{
  "num_key_value_heads": 16,
  "vocab_size": 1024,
  "positions": "rope",
  "rope_fraction": 1.0,
  "schedule": "wsd",
  "dataset": "wikipedia_en"
}
Each number is 500 + 50 x the weight over its row's rms, rounded and kept within 0 to 999. Layers, rows and columns count from 0. Numbers have three digits each. The size before them is the row's rms in percent of the matrix's.

# layer 9 MLP down (transposed), 1024x256, rms 0.0808, rows 640-694, columns 128-255
120:501574481441495483564525475460424522589541539522508389544463592487541478516587495603516536498501440434590474444464469549468493474446608490518415506607504437480444453508608513480424504547534564510501556527459551491476439504502394542559525476533517542541528496491589482478539492572530387573540484445488558519500456502573467493454554533472514622406423395506481497604479431501541504547473
110:470398450597535573529456465539463441567493590553464493505589493452560539456464492485477543505497460533555463446540568524523541564537446490488502503515496578456462449479467390542447558472474624571544495564488614559567477606515434493483467580484416492542525522567523479493498527471556491566485505438444468527388490486532473508474499520469477399442429445425547485494562467483453569479503
115:476459543522570506570457454521488471566516516388472459423464562505436511397463454514558531472538506457496461502521437574476428581540489415548488572519583526455520515430523408503421534540546461480471519523553521449453541501549526467513465468459483381634494493507519489477560532525507481478558421527580540556545494533574474418447498497552549431525593483505494520553453507496432513502514
100:494447513459422557489519495518435529531585524574413529408493519392519420519471496523466483530544624485458515520517444561561535530505509457461488459520589519494486472461533561508555456529482460526472543496524563439557485484534604398482444506437457477534451450545464516483395485516488521489622422526484471500520537539436504487448557399602489580505540470459460463560487423501526399507449
090:532492472539485546477464537392641570519528495426548490581553444477459510467397531368440531498463471471482468424598574552442502615438510518536496546480573494536487447519538466481490553570483395591569518532497532533549408415572429566586546512533465543510509487505535444460480535484500576536537591456491532567464509502546465490416527471547478443591508538518506573488521558451519505444489
103:553483605473525496413392475524469500507445507520516531598505548481486571490466440500503551509481466516494458484539515533449485456579513552549495479549400468552520544483450542497435467432525475519499598485482540523517557464592532497478624509534489564456476429529628508522536493540533382491602522447500499595594484456468529588596546433568564525450581402530485485564513509497463457481566
110:491491497535477463501519478455489479531541554476530469472592546510478481569536443531555513446539535507527571527483473496488527472515516521449523424524551570508460534551467438455512428528514452563483448539579602544485516616451424485455472579521471469444433517427523492479536444476407429590546533567489432450532524489551528590546505532600498497501475443473526547538485461453485483556460
104:510538492507501489454537535455521439513466377508545504523566471474485468468434535497476398451486399517594476521489415447591522332480462519569539478555513487590590556503419543490507447519425536584475503500576560505491421545489519556541456526425367554457499584489481543530518480552461475542464551548573392490465505393501519467553573463458503358415522550465506440550521419486515505543528
120:564612471434491522474427529517584453526513626511499562498513567454520483534478451418532553488453561539538517440397556479557486615478543529516465563524519540468566574485456549528550521488582450559436519490489482505442435484484517536497393490587545502489508448387467507485571530526570501425401493507522470533490472502508420388407471375462462474474542505491506523528485466501483497506399
107:588443447510593435506493513586442521448481521524379488491535530561453518588445551427448498437496490484526526454610408478493424540518513469469593508519429419537526560547524536551510495531504526496489569479533530412477435519485583485503554551520500468466567591529492504535487434473609452537483582488451469460442507412547466508441444583477556561477459469345490415590523510581515494486582
102:360541506537505533439478464549436541472431419569517545591628525502468526393467513422513520474495481482417508501460493520480452443463583453562511467599526435444470523517451459529527586435488438531438444444430537511438474483539477465556453513484507452489495526515578485486443534586494510502453527499494534525554456565549496555453474424530550495524471520430477481591582494506405536470569
106:499540417503537469460555490554484515501520384624523524554594397569436572525497511565387379585528526480488473521450503501463488512559475568409436491471490598608498432575511623511497573475530520446464543553555465476490492476430499485483492505419497461481503496544458527504485550555455392599507519461488450420485472433382453473484581505537514518526447535521493482576491454445498477509517
117:578441455573428438479545495538570521551519558576491480505569436553524471434496500457573571491323576437525477520459494503509522489449515529492452398510477480512540531441432520545460534478420506539452482460504473490436501472497524461510521442491514511490452562489502551576520495625444490446529518491497528471525506491585546581476471451569483470506512513445423515594494431464538416380587
109:465503444487511529439467569558564516493512488494474447558413477502531521576506431432450543529485562344514461521498525548498384592517532521529628515476506483462538560407598447495433513477460496490525518560495546461576481458575494506470439518563405575450468516560488410450527489477617548533522549508510520514557481557522542480490488398460342530581537445389544479513440510457556555538484
106:553415499498500511565545544500457478516465529477567582486511442504568530463508454534591463449550457487438480510508505472449573460471438416464540541438504514419620493492486544592461533421564477483466550491447489448603578559470517499504531481545514535511531513469391500517467529546439365442512432609530491564464492481487587516525496557508537440549528479607498494485483437453560578463419
108:518529438470471552505468515549493536508449571459380466545478491480503417551554441525545511489448568526511485517551470439545450575462557519576507507511434479482444545389567448462404562493513466503525476551595487432520493476482542422439529423469466533570493407491459577497506475539395530383469475502554436558415515552525565488522538431512578491495545460484512557557486501476558439537517
081:539514577600529537496514508497492497531530500563506582398478529455440402496487351436480454451551493624558546524565551482553485475478479483475547583399533425568466512529520453500595418555410566518535426433434502418489460485503488583517506485524514585490520490494456521478405534522605489491455500519513577514508474444582479513467494576504519497524545453486528495480465452462585516478394
117:515518519630436425583504473491504429489440539480521464474596516482482506546552535444426519492612550513557490479486490498583531453529553494523526490550410411561496490506523495521507487516524529481473522512465603478550512540471528453462541614494472553478509555525482464485518519505507491548520493630533545491516531505500475506473512519467486556455429517450472486524535560487491546419448
091:582560542471520480484545446492607513529546593535560489447490544544489451569430565499482469456490520419519512556508472445588540476464416463496505562538549441537475506457440455646490484553493471543512458514568496472530481468494554585401484459517474526489527525440476506597516557557473446544473576445628448474441402548402523480413439465426533410477508457553406463488586527535516451626586
110:476583509437632555523470457516543436406508452488454493491480436526436481489435483482541431483602461520511583531479457510474520502499549480623549465481510494477448507550553491477501541552484481542518649386464471468429488462534492521564428472460484478451544484532508472445542549511552560461516468527634539534525504568523512416458506458467539496388510386549495594549476479480503432604506
097:481597505535476469472438533468537484483452580502443480466587557469576567459495475490551496466513461561439474448502430480545512442531558506423589462522566450527477526502519475586550487532535595619556509536565528522500447595487517427562613546445500427507543436427501501431521553477426497514428516497385468563504376576597476436457485500453441502502454525525484483504496526419548556586419
110:523575416615514492451488459521562521487505496372464539558533497567436457512576443573511534453515579537528524537570486455584423302488517494469524486396447476505486561441530374570596475517464492515511448498439481489459498466501424488410501487549485401522570473514444544463414507565435494544569554468571564422492448443532561401465506525452453492586409519501569511492511496489464454561553
092:487564496470664412467509470530560476526515474396513521452551520433404517492495495478522439491620515407474509467498490453432568519495593507454503501518451533584461495429530517530549440429529446452536483596481513522532452476493391507493436508413545440509503478607496554445488434555627477471536486417439452431427469523519597485467578494431440571481468477559501509544473535458478478517436
099:501498563460648537468578488443546521394526437511504404448556517444463484432529478567546503448531447566453500526506515421575411501434534500506560565578485523477526509529529495472508490483488522538539481509486519513504570530530503457473489426566495459529456566457499506384445549509538502544406528354388425453524574468430517519470590377536454490541529510552449486488520541566558436515562
086:494619556464515515459471563469527473501556519524540527531555503488554558481486560542454564615468479488524552483514534612574596462508473550474563564451549423524522519460459514569485491424390595461565526445506530475454521504418447553457447523508533338516500478457533480666512554544552517504481516455497535475522399537471498496545434524587466519532532495470512590495544528493472550453446
113:541451550574577501606583455480526463515456480560444628511506489513450450482488414399514483510424518617469524464521501433436473659510579459563551524494430492438584512466489488483468553526530493490558532496445526466550428422450541558531500507489464563681467422446418485601485489468495516529455460596487490474509429491480470499446542533569461465579509553498479420483481428510499562466489
115:539529548475552478460539599496512544439611544512496476543427519430505472445527544440495488463450423641409521532548498472424489539528533562476510541504452503444528570471439527446534552514557566365488450535485448535451560457541458546586496521539498564429490535567479500434346394487513519487450490473481523450540420497546475448502485488485562465432551539483541497520493476469458394566430
093:545472442477501483543519552428441496438524601513556474475461500542479563455537487443497530567528403521575470593506532526549503405535432547429559527520492452498479511444539458538510586448489480455547474383501407462580542614504569492516454490520406417522528558489555481492516500547538538517475522497523531482430531457569598435414500464547490504499563559402548458504481510469572522610471
110:508453503602457519560412497545447488519514477455536547461460464533527417554484511554453454501599500497468527621448486473493445440531529489557469461538518440466549595478539556471537430464575567516563541513538371440459565479566418523460505478558471544436445469482446531588482469493460518452445479471578501503494510479526500510514561454501474570494568511363458407484418391474571495471522
127:589585455511450398457491516500512495511480534498495514470432443451391471517475475402488512543433550620536612554476566524383471483466563480469474546472485399505462624547502581442507529477580497500389575485571400468607537569490543585448528579503455453503394549591443530447498482580551549526486528486504515462503493488520547486449580494547535549499543419497477487484541478506509402484487
063:431545465553516426481477538602500516564453535577470565476412439474452450501511569525509509442477489528433460469539457499555563463463539430530477543414489478462476495511504501652517492500360521510491492446468480462533522566501562459509610465508424491596565471528515464473466507517465519412470561468533493511553480477438521374435484481530470533558485439514555449516460569449524516473439
099:465532567500573515586496452547490461450544500563474497501503506547595494565529538467520465489537487527408546413564496542351444503523523501492489426404529459432496501516467497517523479400479529564510535488539520512535511525535570496536543476537512524489528436501501531416446552547541441597510506515490529518666487463476393484509523480503511513548546413476526454516472549431453476501411
111:469467490462438530528572555475489555442470372576519432450537488508550514493432533486434513636457494504519528503493450492523544530453511516480440430406490483527455466475547474452372478521469553487484447526566420513533554529514552452514558541492478500529455492513611523459516475473529481480466532497423536473498468474544580531543562530490489520548501571496391495473426490547367468430541
105:549549541467577399513440496449478530455493446525429434548529548456482508480450418495427503420529417524468542609391485503575476559525501486516470612553574500525475502507504470490554491569599577451425534483490463541586520458515594480528487548538470463454497496558505468515537510467559485411534491504399430483564537468513497514516538400583501482539433562421445432532560519463528579500481
096:596680409569475515475438545485543407507388487530594544538456531492441518568514462482481478446489516456523532502494545622484563425427478512566502477584530558565477460533473498416437424524506444599525441564563612408528585561463495457494368501529584522518437535496455494561561564538515510497488482508457465512486424524450442485531467615498530518452545470511529560519561463511504422511530
081:438551482552489530514553481434643514541489486456570513505515419512510630638434407438519563547476508493485520542508477474463626402521534523555489465463498530449481497525507494495494510522551500531475495481460445484473443535500448554476484456513584574513509516519610539516492509509409391525497473498530459509471384464512545466568590411534460448449484371453556551595535520523498442451467
096:542492541490530569461532427560401514499474521494515486465547496538465513535587520464454473513526459534430495455529485537494572386488532552475448406512481449480525504504570468510475480488452572510511552531500479573504519534564451483414544596462472470547341548441484473554457449451490614456490481489481465482480537517466470461456471450507405530491551558532473437554578515433622464521542
093:488533513447403453510547484499445527562547489505477401555581440529547505523499446527436529430554505411498575533501475580630447530536545532535533478407590577557494461532523531494437517440531449435481564496461554426504488516488449559393565470529471474507539488539449502500556470516390538478505571427418463503486543565446441499515517538540468434538543543412526586481485435576437489514403
090:520503476521546535417496571534514538529505505448527489510428521434485567481553532528512442472513497571501533462559541545524515473482538501451522527511406520506528514620504536417431488592529543608448522529554572507526520555505471453472489492585535534496410456500464449501435497559496444564525475467443366558521550519557575525490422502505456438486462405552471420612510424471382441564365
099:553571536501536572442460489463381531508503474507568455426529543566517560438395533454537584589464504525461481491474507514470487435478489399493502499438544482416507526458441521478482404523559513521508549556410436561436554513440491466517527585476434540406491522506439548452482510620493563458417412511550523524473537461465504531398494489543481498564536474440513519497538500440486486475472
108:369460401428400483430449549540443541474484519573475476430485560515520459472447401392484574478604446526469569510540554577453461547462557527542649496520509478539526479521418499485444507480484565488520439440511548464553442527494473666519519402609456485484512445536556515472486486552481553398572490508453519533524531460535494511574468534606535504451608491534523547521543506490500492483610
083:481378503541497574479435514527472477548529485585511477474489502427441604564534461471472539468559487422467434548542519636551463486530496507482456558484453579495515513496384502318499508518556524526537457521486484429456519417575515575441568501534534537421490533539565482543473557505533502452598535493483478564546549431496507476514536469550506506414637534475491510510576527508480552460511
112:572560486515556550395469470512486516504592463468466537441437518497483452486482499579435504458568511413516535566484448531545548572515542548476505541508532454566585516431534495506504483416341457579478616422485561444460492465473470591479531453624524445573494578502578585526488557516444426447589624567565552399644491520578545535566566486477491426539443582508467441490500505549614405514550
110:610508465508522457433524478497556501554525400581496469478498481478493532505513500481467532441397524461488553499563493443469525411562566462546533485463484494508579452489462456502469427478434408560510494435461413549535455518484492546501478534499404491518417461476561500490502562456512483446544501456468476489532468492588454488419475533534564421481415612436393364601577414528481566511474
096:533438382524511566475498520480452527420538500538546496435567560502485529512515533557363469484512543502537525464570519502507563569510523471400511495506484446518471439488563443505539467491437584505380508455465461381559575571501540407388473465508436475485432607532470474500509497575529475469442483536473482476463577470519525469546583494444472552532497542514429543449539456597453619508506
107:457497496528439457489480507526617535524453401545485455483509543494421413499480516494509471466361552404510469503407452494492450511463595472530532474544558517608525544542541542457507497474551512493473540505513510493543444473574498477494550377564487443457494547463603421514564556541527513463531566573509506441533455636442578497487603509438567524549547481408471516500473491487529538383488
080:491358521442469510509491558564539485516386492467548531549489442510494535538513467578543536481402563512513548539473529607412441614468467424475483557474527396592535522542539569496474446542558458497518517509571477404583588547506545596484577545466524514462593416480496466479396462590401486403581474453536482513466451484539469518446496456528506514553535483525447568543477526502523486414581
095:503496463491514506463531414528550521590353414452415460501416513481456458475499474499451488586501487547524426483588500518521473631487520490468504512455532485457567513542526542495495506573569536556594525499531535468468523463471421520467465496502438526529399497466464542548464541407480501500521444530505570468473594500536478460537557499506436533513513493550421366520484450548535503460500
114:454525430354500579533511524588547462508436437540515450495468477480450559469525594471515516533533525473425571476450521549427495473497587640464464563471480466557523581494470471536513573565553493463433420505495508523533515505453486507474532459508467460505518516499443510451412475426546466423442468403530508567542480449473542457523552539567528355430522498534349423483465499524571489454472
111:466581412489537467511516483496445479388506601507462513477426514446501491483490510448416500558524568475477491456521441530516535458484454486495538525516524517514477529435481457470534678495507584584455516539513506478443540437406480503583517439629455569509511488508555460509512442566492567443505580491505449486509408380493522421505557523538517486502508444494430402487619339450422520478477
048:469631381441484486497503588508509530476535604503518539529459447505413510487573449519511550515441544503457481530477443554424608490517475471580378538581599483530462551544485517440495520415547469500492527575536503457412551540618477464509554548485499421598477467551472509485462435536537562541508452487489475444622481524459512538481654484511505447546519458458477493515552524506462489484461
101:499416468469459475527384507540513557561439517419598431385459535604387460424464484520517498526570582509578435538451548570459492521486510435517555508471501548480489491476471508542388487468420518563499487501526489440472473480492503469585541527467555429511563536527555530529487519461431431531507434428444477543542453468511409540499576333624484473469486477438460440484430464486445529493505
102:368498450484410557510495501513539489548492443572549485485441503473472498533499418460458588433511438490450465481500466633492441453476633513492523549494473527546485515507463398524560510545458560473412439443496486465520381497587535473453396522462610540529414492456483522510504487466580492566586530498499491464527431571533505556501500495447395482439491516475477485503467594427494524543481
107:404536564510551481474443413526418505407557512465518565391482527550589543421500589467505521463500491627555558544490560497505516654525538510442477602553480447534409399406581473534489485509539469503521448529475519545595577570535596523563564615553537462488540502521439544461559469559493589445601535466526481511439480479496370499493531485472515472474547554509483469515544530423445460465500
107:514503454533427515505425440560429417546488547567449506465472543496497478608377461546506485473494513531472468430593561475501462512593454570514526447474491477525471568489550525576488448517419461427500431473505479417529525489511448633544549528474418523466419493482575514407557524526498600492515543525619410474493443562535477546484507572368398496524471493516411440555447459476469514484531
# layer 9 MLP up, 1024x256, rms 0.166, rows 641-694, columns 128-255
104:493523515492494526440433546548449458497432493434478390512557442456488503545466520462466526474501503503425491512593416552591475513532468410469495422629466473434453501504502546521493540492432587479406507489506541575517487472477538485492476427459497562489470484493521444509533444466609504486452439592504486601537533474565598473537438484521383507437433518561529581475481574452376441396464
112:526465552447607544499489548506449530579436498505491475484456478442432479483535426589550450570475520517475410547550517526459503478559455445592444490464474564536436481493498469444491495519590496496460507475489518535498401461468506398508421528416467579571477457558520563389486492509475501403592505481526465429506456575508490538397530497473513551510506455425447505428541513540557534489569
101:528484611551481475519521579587544465443500443446431462467486512509498422572491513589410450479512500543548491470523442477585461495566423436478460514424461466440439492499459516545524445449473479495531409501558532535564583416451510529538487494464564457452493572482529503526416546524501560549500476513592586532549485433517482564534449561453581510512576512510513512588515469582510545455559
092:554427447492487433518476495555509563485516396549558454413607456529534456619593404562428506507549551539555539482486443503517534504490484500500540478484543406512435585437481411512517430399533537437483410475549534511552508604478641426489461506527554548534522519481514515450532591544553555513536545570534434490486589505517510477431494554517465458483513502467491417495494548486478460506447
100:540480608518519539398572533531499447410388533442515470531501566506558440499463490502502506518582480552556509543522454464609554521561500541524492510500516496570512568470461512526561422551478548450533562515523469543525543545403543424538469495537527608434488410463492552464573499485430476519487550441508507514554449461566523511476492485529508405482497505393551464529500481552453567538519
106:508460584443533436524508501426555340469560513544473349510471529557427582529552532483446456406467486485422489479621550567531454527489527561513520663516461461455473498511503409523512513519532544531464492512462491492524454477511481553552550581526609517555521491527479478535480471595559603484555400505375514562573484423529523479469472509581473492568571502466541595491606424448446513516511
115:480474419456476383439518480499554528491478500503524503553442499501426504436525611512474414503649486540407464572557580483448510465512541473490504511578427567507417422573492504449505523548494478554591411461434530481449471548499575513510458491442504491462497478443583526528508469428456503505489535509511578475430396433491446400426499534400451445480453394572553542349516477494568495524438
111:420435555460553558554428574558592587516482532450408563488428447490485499477440575508646501562608524542470545471505625506503422560577473509529479445608521434570513517490509449548568453505474451425534515467560487551441507427521558477613438590411504422584460570509530525526455529473515511548499508421604600490526537497455507467520491447512452536501411469513553570462531542530449458431508
103:483512460486433473552525460490528501429494443426468484625570529499457521540470473534561532452466483456580506428526539401504567515499484581528443511520501454469517542593530529543464502473458492575488510495438486504444484485477525573527549502457601509441476603636427456538589415563580530509463428415400545483548548503525454528542517590453499567540547482555498450542447519512458447419566
092:523470552592482491471583483499460412456576515517521637473663454509449427456459575407483411435507497521457499453423534456500423479523540505463556517498526438498461464536500464561436530496427502518466541456492560444538593550563622396537539532453453524553578414483465466433485448478558488414451434447453520481539532470496479435510499473453499421483469343478519485581549468497529523502553
107:458431502480498502523530531488459419527539537479459567530553433376472510561440490424435475474531613457479628523450490449421504427493521515509485482545476530424511517522408578548559631478519463466535516539493477497523498486443558532474516509544455526433443432502508494543489520462468491492465458437560521564504476371535504493469476400439566437470462471501577469561551341444421534521515
105:511472487389513356491409426454565528596458495456586430550518583525480474499529519574499509465506480450534531401538485533528491442508457558507512443493489409456483440445472504500380403519514499515506513488493507494530574512478442526522546550563513552461552578544463405531512528533577483524583503472468464487497516505519460549488398582540456497478496459421592583562379514537660411442498
123:454472564475498490415488546544558554425558557516495517582602495506458516413501518503572598524451517495506575438444447390532569444468520493528575525487511538521451505492496482453536517519453507603455613470572460521588519474420451504356511508463551506431438486511543537489492475542479495524432509466498462492511493498492506529507503591500531505601472596583480553513488471515489399387493
102:417580495648433478509536548510624510540545515477620489562525458434600401443521540540527433504597453466538408503364501537548471459461481444496513476486522512606518471506545550533478531499541520496565540566347538465560504499508559521501556526511512465495538466536520404465446542496502469599538500526454547493479524510497519481441420545572519516537535550463513486471483383561514521454526
110:557435479509432543455429402449400464474546448552473371478475453479469535567502447513510434463448507488453463558406435528429573507483503556521470419414514517516561493492464568507433479454431425577466521410427532617473486453568493503565598511454512458518563462546455521456509496496569509618450520567463530477442403457491531452478497491414469413421460502512513540581452514406520412523562
086:580489432574551495508556522560568386517451496515413469469509403457595470465575510502475552546428500404422522488525563459439512398531474498559583493433570466484407449533511460529492477531477473511499459450483527439459423528495486471519480449478445567477560455518545484508520567539476511521508508528466529515504486429438437532543549606471450550526491472558643560480527480489560493475640
114:548606502563626536486439540467484484436349418471510451567519594478399536437419583501506529461524551518481608484478527465524499423509467579518479538511523494484500464486401535518492615486503486476599483613538467504401545514515436471535371502617544449560453465506410485478523490531532416541545472502531514504537518543575488475437491511454548554513576521466571444476531483495447436467382
092:448530463442545456560578470585612452514520506479590638488442505457532488544568573471485499533501533543581570498435469499506463529470401490446484569545527575505457451377542461475547536573406505548508566473517518470473514552438459526504597579496487449510468463536561431572500516458590519541467485478535463496495383517580588556493544487553591451556404502498463457480467514570563497503511
109:608530543578493471498511535473488586566444458465539431547485477497494455528507531522498482515444541502455486439501484463543454407476476485579575565605472470484487477585389604479488496427478614471478440475476485538395557434394452557397469538392575419603501565456461535459501540466516479480428614438482586538566522485422446485536401525503490506514475592511523549485445546543483520515502
099:507615506433539477530462497476548446508450516541580472604513550516434614495487566618515523485435443476472463523460500482555469437449553405448570506491485433467498499527515487488362467510508569537460508549460516420401520469530529489552489463443495564459581556533435480553478513417478503623502467478594587622528505545534527458432471428511429504455505480484499503577495543468544533478393
109:481474420480532522573550529370486554482515546526422481514426506530440477550550466449449453506495481520512539452591575479473464375446514553508496493599433434534467449575500567456526457529464542531435515501480503452510407555486453523516522544518530563508492544444579396494497540465505514496514436470417486509544417550478537530491599470470461552593465480471522516486552562442479355433548
098:465444547493538551475475482496572484448467503482488475471472420435570561594562513532508539469528539458533482469508533524496535504433497468470501518473576466479442488608503486520492485464505522556660463541542553435478502530466403489459451381487513581495576478489510508537523603467538472519445489496613575448480506507437400498511548520463522431447457496487498528501446525545526498541468
094:461548609476517561524484544520435470517537554486526527479595537606580428534445573507525458493455447524456550519474457533518446562507450472563635568487479437449454552517518439454548403480452491467477484491521568628506520513450532332470540490563570455529468401575477545509542594419489511485472485547484571572557520467487443539464488513478515507541505394424432401550530558512480475480399
091:577550468607503546523531533546493576439515493470472497545437526465533509521489557596492513544510595433447461544592390497513546507462524484488538497531491504394473482483537550518576501471587540555446555438586503503549474455430635458432531382408455441473490608470539514562461548464528511394484463480485506490488477477433483492417534545509481577511485483490534517517467563489550484500429
109:495507455569518497474568564591632468461479522510498501513484546526496524534487453507459468485558538476435566517502451437503446536522442479572484505480503439508481532500474469423524499560520447538533488484480490601433546445555485450555569437483494445513462435527424486448484497463513501582504588466508480410538501459403502530488524504482519501533476491450473451449568515481455408489455
106:512444506538476476566452499612519492589413546474502572549517509507446417512475434534464509518448544495505423510441485510430406599514568465498426476528477494491467451506509485448547471540547558471515585511438575514434493543483519533507495504471488527395563439573457515450480548512464472591563479494490507489602564468495508458485423579398550463597615520486435554525507498512417467517530
089:486462436520561504513486406425474403468499565541491463499541439456481521456422453529497478504557439408491439540489478410451527521525508547389483559425522506489449432471536537540469453404479456518553465430555524473565484515464504483476534393502485503581437505426515452484547475547482409530459442532435497507589517410449502488479494502513430519481492553518539465508552451488562582547455
101:543457583524465504490426587493540505497480456472496507451453524505525482573600434526526563483477462634469523526487477500567496476538433451474475476489489599454466415519480471487529457503524547557531489467492602556431552558535606580441512415613566494441467513408487500490525605557555536566396485448536584519512501476496543525486487397531524510523561512505517424494523504447504424458523
117:475593470552557376495502489501496454605559490523534515547498530520409413456573545555535545547397490558557542461515483522523393447510462534616418528463366413551457438626466473490575446580598417472521550466464534486585533510515476526473506548522487439472465491459471483568507511502549453507461523498481538487515599473514500607445534559446517525562528538491486563435421539595421501503445
065:552535564486584595575541537534453528524446477514509510459546524524488584551443533559569565530506551522598493430522501359486556508584447526492474480484452490590409498600475489521543560553475452533421503559501508571570549502574486583582524493453562433524497535525545445430524463546583524506483459428553471528485567492610580449550534560579504461475503446585450421418469442511526422546550
103:468484539599512526572556560510519432541460548478490591499466463488504463556605529482465478473445483551510629498546477454563535508600464627535402522579443468510427600578439627473462515518484409567497579466478588557457543509442465498470510415573509526471473556476431449453487522545564479502498520448588501563521386623532522412529530559456434489492422485555569543515403478535439542433423
115:524519478549520556456378538489566514606512396496447559472507503546531492515557468544433427494537509455458483523555484513511526448455536546541465436396506518483515427442515400506546646424512494513517547460574494539420420556523551531430419415473483534543443514458527524446553502481497526560457569605545538544467490497479486540431472566467443518549427443526554483505504540570559612533398
095:516565475523501448489539476512625530485470489505505573518489479554523469563552510512457498439475508438547475477506475548447516556496524417469442451494604535518429418571507467509563510574528511432549464498511525492488558456490615513492424520513511519407656447473467491462560458377484434475509486453435520597515512495536364408509494475553550550539460496518440480596587477431526523515469
094:449584430493525457536521584532508527535420456421349622487452538447502507620526436466478370563414489506574494492517487443492419506611497515578517480477448558437494499549463473498521387567481576482550515516484537494465406487572515520459472567560460543529492448517502380492500514487450424517479581587511495406558553545626516486488483487557425553504465450457440492536512520489430498541483
085:428511568520516510528488533525443465423518473426523376532450592476550565514498560512550491579486610475554420508457585501467489438495492474547575561525551532481563523582457466581476466556544561501552503565428419543587537487425530496564342481555433527592457504559469572560454626457507555474403443497390512538585535429601551447600475520483492513505506481505556522483526495530423586478542
098:529434453504433465518475496544492529614520494528500421474486559513496357506530498568541468587435457502520439475476535546523508558479452506574425506485523509519486471610486520449480502436469608527396461535545455498486507554489487361512397517586529476516477496453475564457455500514452502509602536459472561489431502466447435449412374462470489442484571436550535564473545585543537516521554
100:456460530448501576500413527508531477484468469461494586512466599411530480484491553525552449442360402508515523516497532478439517477480461521426550535550451578467555487506407486485552468577456488424333427554482431517466531475459441470538468534500593463504418528521605474449561522603541519478545476551559606502497435486506470389511524486541539459475498545502409563486578496486503421468533
095:505611474516557427453513558417496513563568522496540537444561551585502462463484532499472439512433437524522472592514523402512515565497451497507553522500530455486508628519498526481434512496531478488482505568497492474564473449426528469476507590524486414475487569493541530520473493461582562505510534570434519497546502413482473530472473540449548504486471486445462538447401471553513577479506
090:509477502495598470482518496528594539525433510486523547533540472557549573509575534536509549417524566460415448444483551574479489560545418547557458467502562437430466494475512514564540548501458426557452448499479554598444473478482540488512477458538428557496455534487581533566535473449478566554497522473467537514514410492532472546536545583441425521420531544482560566589545455548478390523538
114:466461503526431485597571465494548528447541463517484529428464474588529432555457508493540483412441478579498586643490528497545475606560419604646563508494537585566473608524456556440414455454444480620496533463447502531489508431553521484446458400467517437548623556527501456520543545425516431605499514429519507495512408465498487623567517492451490475509472501492538512386515486522413564462470
077:484480525521554449370519467574442468520567485429479498489606566551451520460480435539526560495496475462586495564475473468472499475526420484577472542504506486494498480514486512500572421431629516475517447459506512442470523460677501432472647526457545600464549350476483489498476538427491409459560516500577610497493460463529564414407449544501502490498602510498418477496482540506484491465521
113:557530557499510493546478464500462447475471475485462437494503494490454453511495516536537522427459539480569543522550467452605463485526417486541461605501499418423464389494437619471583495517475535467424452505442466506398534542472509459468461551523587504487468479353493461506553474515458513485536547565526448509488563557495492402559489534493530498411441475463463464468588511478463497434479
109:471555451492423539483521515504460418465502426455423537483451596486475585474480572546573506508535545475542566516546519469453476525438505416544478546489516459489525425403412380583446485442457531493518479500446442533489423528403518500413497537524468506489526523454499536531493533520560502470410444549518458566573509538522542487490484489470454519556566501467540573527536458517462419540520
101:458529414532471469545525473509597529426445532462596555489604402487403472546579516551479557455410416526491543474479497603501600563466467516566494572423562485535517541537490516565481483575498535439459551455459502507412524471457474525574456522540591509532595428520384477553422495480452444502535445527528555552547453453467525571542439464540531490610489409404618438541469414442525462495496
121:487471494643408516512516489566418525542484493493537470505487512564531510549573529533554503483518483500540477560546502461480642528509496415470522466589493446501464498530478444539454540442465420455546425543407495562485495540510595468442569499491540522423548460573434546605486530443444543530509500460503554492603410516589490647493467529564400471540484467534551486452518443465493511485473
072:508449602559511441461439445559581465476476523519540643496456477465448487566499451534495478482560516508456517523511520550440494481472504490514520542437434477460532526455581545509492475377498445419458439543443576456537519502604565436493538441495567539415523532445545484465577411503496581529484488565549464482456507506485542499501474473485453488507458423568481458589498464581541591495571
096:536509536483525470555587440586408498567489503443497529393537541466442462515444495492464536455464492559461484426456480486582508472512483532564508529569473471485520481556471539506558537481571496451540484536415494498410387477358563559516498506487492493594532520523455510552450595471573438482506504480583455464513594443492571539489476467445542575487434544591497505469510495396469495516508
102:405444469437535470436549554395556523388515442472439547454544481500495527453458512521566597433440418549464537473487593449554529508587458488448465560525548526572469518477533542560528520568478480510492476512472489508477490461497486552496508524612543453469510531527459559511543476520554537454438466585457529485678404517544497470576405569475508433500456519546561508544451455590498494428514
121:533525455305502549475559525528406457573456504565505457493499451442533447521536539507417521538519494423514499476526504591504590505441540441382514490546458523498498449508543448450439623559552558542498600547491560502568458570484400529519415548454447555427501422557527506534499484497528513454447450571514594490499526484500508581484456561449606441481537474450520484595480492534441489491524
051:542544525644461507519489561535500592537524403442511493444590528546537495463494532451483466570532422460505483598474488496564602507429471479466486426504463545412528563436530561488471504433469440571440546429530518551522487470448473477439581441574436512533500406392492409451599446544467477559551537531517562462522597512535554534417443429517587522518499422559499534541480543429522508454494
104:479373465448522504535470574506477487466440539480443422527528589513545514502501485587532516448511612478603483547608495527432541493534508528557406473583490476545518464442509544587444495503520475515504519496551477450471473449528530431545501469496472482487552477604515477453484530527412595577494580432492447445535499482460424522576454616405478496505462475539549545593497566434495481567557
107:433502549568403547458483509528604466478520587471525561604510493519536525504486493519513478545470634419519505448433539510540448413520467520479492492609534517425451574481536446423490561533495449524442484491496450467504481547501520503501570662516432474541475505515451508488464480499609571516442563505566507435411487422500566550534501551506438550445467527471514505588450516576498489487503
106:480648449570549454504417392521472480556587490538412517496566489504507540468521423463523504545564474545620463479589485463504531562492411489453475453501488527522511491511513442417509454473496475491484469496436455594606501558452429460471570633491474490564421479488547607439472463459497479569488489532446525477439510524478528435406466572360498486448514518509527528462520565546470485497531
109:490490497506473508453514475460466514473530507433523560483589487508538504493541471502605464474572583479507470548467418527538535469526497523501556471508516507485568495421519540513493550555583573460546488433472549531511450445474461467444477458387461465431591496545519503512487447490519492557486517499521514533605346443594377478406493526509542476538533389511499592549490501531478419509444